{
  "hidden_size": 96,
  "vocab_size": 2146,
  "norm_eps": 1e-05,
  "positions": "learned",
  "qk_norm": false,
  "tie_word_embeddings": false,
  "init_std_o": 0.0104,
  "optimizer": "soap_variant",
  "learning_rate": 0.00769,
  "max_seq_len": 256,
  "doc_mask": true,
  "train_tokens": 159300000
}
Each number is 128 + 24 x the weight over the matrix's rms, rounded and kept within 0 to 255. Layers, rows and columns count from 0.

# layer 3 MLP down, 96x384, rms 0.212, rows 57-95, columns 144-191
[[115  91 105 116 133 145 153 114  74 153 148 148 125 110 197 123 130 108 137 141 159 136 172 116 103 121 142 123  75 144 116 126  58 156 153 162 139 114 136  99 116 130 101 114 124 140 154 143]
 [126 126 112 127 145 168 141 140 119 136 100 155 130 152  97 152 128 106 111 121 120 128 181 150 127 129 116 115 121 147 167 131 178 149 143  95 129 117 130 139 116 131 135  81  99 151 140 129]
 [116 135 124 132 114 139 106  74  83 120 109 160 133 138 131 115 150 134 135 109  80 129 131 173 149 125 141 104 109 100 146 154 146 122 123 182  96 143 157 179 148 177 105  99 160 105 107 115]
 [187 137 180 161 104 127 112 129 114 160 129 175 118 121 158  80 126 162  96 166  88 114 149 147 132 170 111 154 157 167 130 137 142 110  95 114 131 125 126 105  79 142 135 144 110 153 100 128]
 [135 145 105 144 124 113 113 114 132 134 116 131 126 173  76 189 125 123 122 133 170 110  97 113 101 125  92 150 183 116 127 150 127 114 152 114 119 129 155  81 147 128  89 133 122  69 114  89]
 [138 119 113 117 116 157 144 134  85 145 162 126 146 110 140 123 144 158 120 122 104 157  89 140 145 103 143  93 104 108 125 146 130 146  91 150 149 126 107 108 144 114 115 118  92 113 123 116]
 [164 103 120  59 141  85 142 139 129 130 182 100 167 151  56 107  88 161 159 119 155 125 145 115 113 164 129 140 153 142  86 154 131  89 106 145 114 122 120  92 119 122 166 111 120 120 147 127]
 [ 75 162 122 184 129 129 138 130 120 150 148 131  99 142 127 119 121 118 132 146 154 161 100 155 110 125 109  98 115 137  99 123 176 140 155 102 154 120 174 121 124  98 108 144 140 110 134 136]
 [147 130 131 157 119 132 135 120 137 129  86 161  87 151 159 110 111 141 135 149 160  92  91 106 142 157 138 163 113 119 125 110  79 142 127 113 137 159 104 133 126 163 110 171 152 160 156 145]
 [124  92 100 142  81 140 134 149 106 124  87 151 152 112 134 115 115 118 148  76 137 135 144 167 110 126 126 145 151 130 134  92 151 148  96 147 147 125 144 124 160 184 112 118 124 121 112 105]
 [141 110 116 131 113 120  96 112 117 115 188 181  96 143 167 115 103 119 144 124 128 118 135 109 122 101 167 125 103 149 146 119 100 126 116 133 101  99 137  98 120 107  99 138 110 145 134 126]
 [ 78 130 102 155  84 135 138 161 112 134 149 131  87 164 116 149 145 126 112 102 111 160 117 121 113 129 138 116 130 145 151 150 123 150 108 115 166 114 125 153 120 104 134 142 148 127 148 103]
 [137 143 125 151 134 149 140 104 140  95  92 128 192 124 103 139 157 157 111 137 156 115 152 137 102 135 142 163 117 142 146 137 150 117 119 144 118 141 138 126 164 125 144  90  81  82 133 131]
 [116 103 111 112 162 157 128 148 105 152 122 120 147 142 117 160 111 179 149 106 103 111 107 147 127 150  65 118 134 116 132 147 123 147 122 117 167 155 106 119  88 125 122 138 167  96 135 137]
 [109 114 148 137 145 126 111 144 178 153 142 165 132 152 132 141 109  70 154 150 128  84 175 119 133  89 122  81 154 131 123 151 151 139 111  83 118 149 141 162 138 116 151 147  84 124 121 128]
 [111 152 124 119 128  89 129  99 163 126  79 127 134 151 165 127 163 133  99 100 136  88 147 103 142 138 140 104 149 164 118 113 188 161 117 104 130 107 124 140 129 101 143 108 111 147 132 142]
 [116 103 148 124  85 158 112 120 128 125 135 166 106  99 187  93 112 155 128 100  91 130 141 138 129 106 173 123 126 172 158 125 101 110 147 102 145 117 134 103 139 104 128 139 127 150 159  94]
 [ 95 110 101 127 106 134 100 105 165 108 104 121 121 147 138  85  97 148 137 115 138  91 156 115 143 120 109 147 125 128 126 120 145 121 147 114 138 124 148 153 139 116 104 165 185  56 140 114]
 [136 199 139 122 101 130 149 120 119 173  87 147 152 125 140 136 142 113 122 121 128 121 141 138  88 161 157 138 162  73  76 131 131 116 107 132  96 160 105 132 109 170 134  85  82 137 143 141]
 [ 98 142 135  81 143 152 143 142 111 166 159 131 179 139  90 133  74 142 148 119 114 157 128  94 128 123  99  90 102 127 100 142 143 104 126  97 108 123 140 131 124  88 109 145 123 124 100 108]
 [ 92 136 120 119 133 100 141 153  91 117 141  93 133 131 133  96 126 100 143 107 146 139 171 148 108 178 118 125  74  94 134 136 110 144  96 134 109 145 112 126 133  98 129 141 107 122 106 114]
 [176 137 130 149 108 144 123 114 125 190 141  98 103 124 117 111 158 151 105 139 114 180  87 132 163 115 143 149  79 123  98 148  90 105 101 120 146 124 101 114 128 146  75  83 147 128 100 154]
 [111  87 116 145 154 108 124 116 129 134 119 159 118 132 145 127 112 116 139 145 135 145 136 138 114 139 105  97 112 116 142 145 117  96 134 138 138 117 108 126 156 141 118 150 134 142 148  90]
 [121 155 138 168 128 177 134 122 138  87 102 101 110 107 114  93 139 156 122 127  95 132 156  96  98 124 160 137 164 126 142 123 180 107 133 146 145 118 137 127 133 151 174 135 128 142 168 127]
 [109 102 140 113 119 160 146 138 149  92 142  85  94 135  98 113 143  91 135 128  76 133 160 126 125 134 175 177 130 124 121 146 140 132 146  99 150 158 154 108 156 137 114 140 169 123 162 146]
 [115 109 133  90 110  98 131 143  76 155 177 117 133 123 197 102  75 111 124 142 143 138 117 117 151  99 148 136  76 153 147  88 116 132 130 146 144 102 132 112 111 107 121  95 145 153 118  91]
 [138 126 122 142 156 163 104 138 123 103 173 109 146 120 135 151 133 100 130 137  96 140 130 153 104 112 114 133 114 159 113 149 121 101 142 106 139 157 112 106 112 148 128 173 134  68 155 122]
 [101 166  85 161 160 124 163 112 121 140 142 143 101  98 122 101 130 124 127 102 127 155 145  97 159 135 105 108 123  77 113 132 120  82  99 162 103 104 111 114 112 139 127 104 120 134 128 154]
 [168  88 124 145 129 170 133 133 165 127 182 127 121  90 114 109 136 134 195 122 126 121 112 134 100 131 127 195 120 148 119 101 118  99 137 139 103 137 139 137 127 132 141 128 139 108 134 147]
 [112  90 125 133 131 146 147 110 184  91 103 123 102 101 109 119 131 125 153 122  70 118 109 159 154 106 110 162 131 141 154  99 169 155 197 132  94 153 138  98 121 150 160 163 102 122 140 141]
 [162 111 126 104 108 153 140 123 111 124 145 147 140 127 162 113 134 164 114 124  76  80 124 120 134 122  98 165 141 127 110 141 106 114 130 125 100 118 111  96 135 120 103 143 116 142  88 128]
 [124 144 105 121 129 130 119  98 153 164 133 137 130 104 137  88 127 134 149 108 144 149 119 143 153  89 114 164 118 111 129 125 139 150  99 127 150 153 144 129 127 141 114 146 123 131 115 147]
 [112 110 119 132 105 146 111 132 116 101 153 114 136 117  54 138 137 132 152  98 107  96 146 123 130 151 114 156 134 159 152 157 127 183 116 142 115 132 142 152 128 127 165 142  90 126 115 130]
 [190  97 135 126 114 115 119  95 130  93 154 143 159 130 112 142  84 166 158 131 135 105 124 163 132 130 189 113 134 107 170 132 167 169 112 139 135 127 147 170 133 138  94  69  97 147 135 133]
 [137 118 118 152 120 146 159  99 134 119 113 155 110 189 109 114 155  90 129 161 181 123 107 120 135 120 137 111  77 135 145  95 164 126 127 129 133 165 133  76 176 148 109 159 103 127  89 172]
 [ 98 129 128 113 121 118 195  93 147 114 116  68 136 143 123 157 136 122 160 124 111 147 113 175  90 125 119  94 125 105 118 105  62 137 165  98 102 108 126 128 127 148 134 169 105 123 115 143]
 [126 122 150 148 120 152  80 130 139  55  31 111 125 163  51  94 121 123 121 117 128 142 112 111 147 140 135 131  90 127 118  91 123 115 139 111 144 114 165 143 124 161 134 131 157 128  95 138]
 [133 145 130 122 139 156 109 133 121 153 140 110 115 141 209 129 125 119 143  86  98 119 128 121  84 164 132 118 124 163 157 107  91 131 121 156 122 140 150 179 102 102 121 129 153 123 110 102]
 [136 111 107  64 128  89 137 156 141 119 133 127 157 137 113 102 134  94 111 107 141 112 137 138 142  87 127 111 109 122  77 117 151 156 122 138 138 113 135 166 164 117 145 129 182 123 115 174]]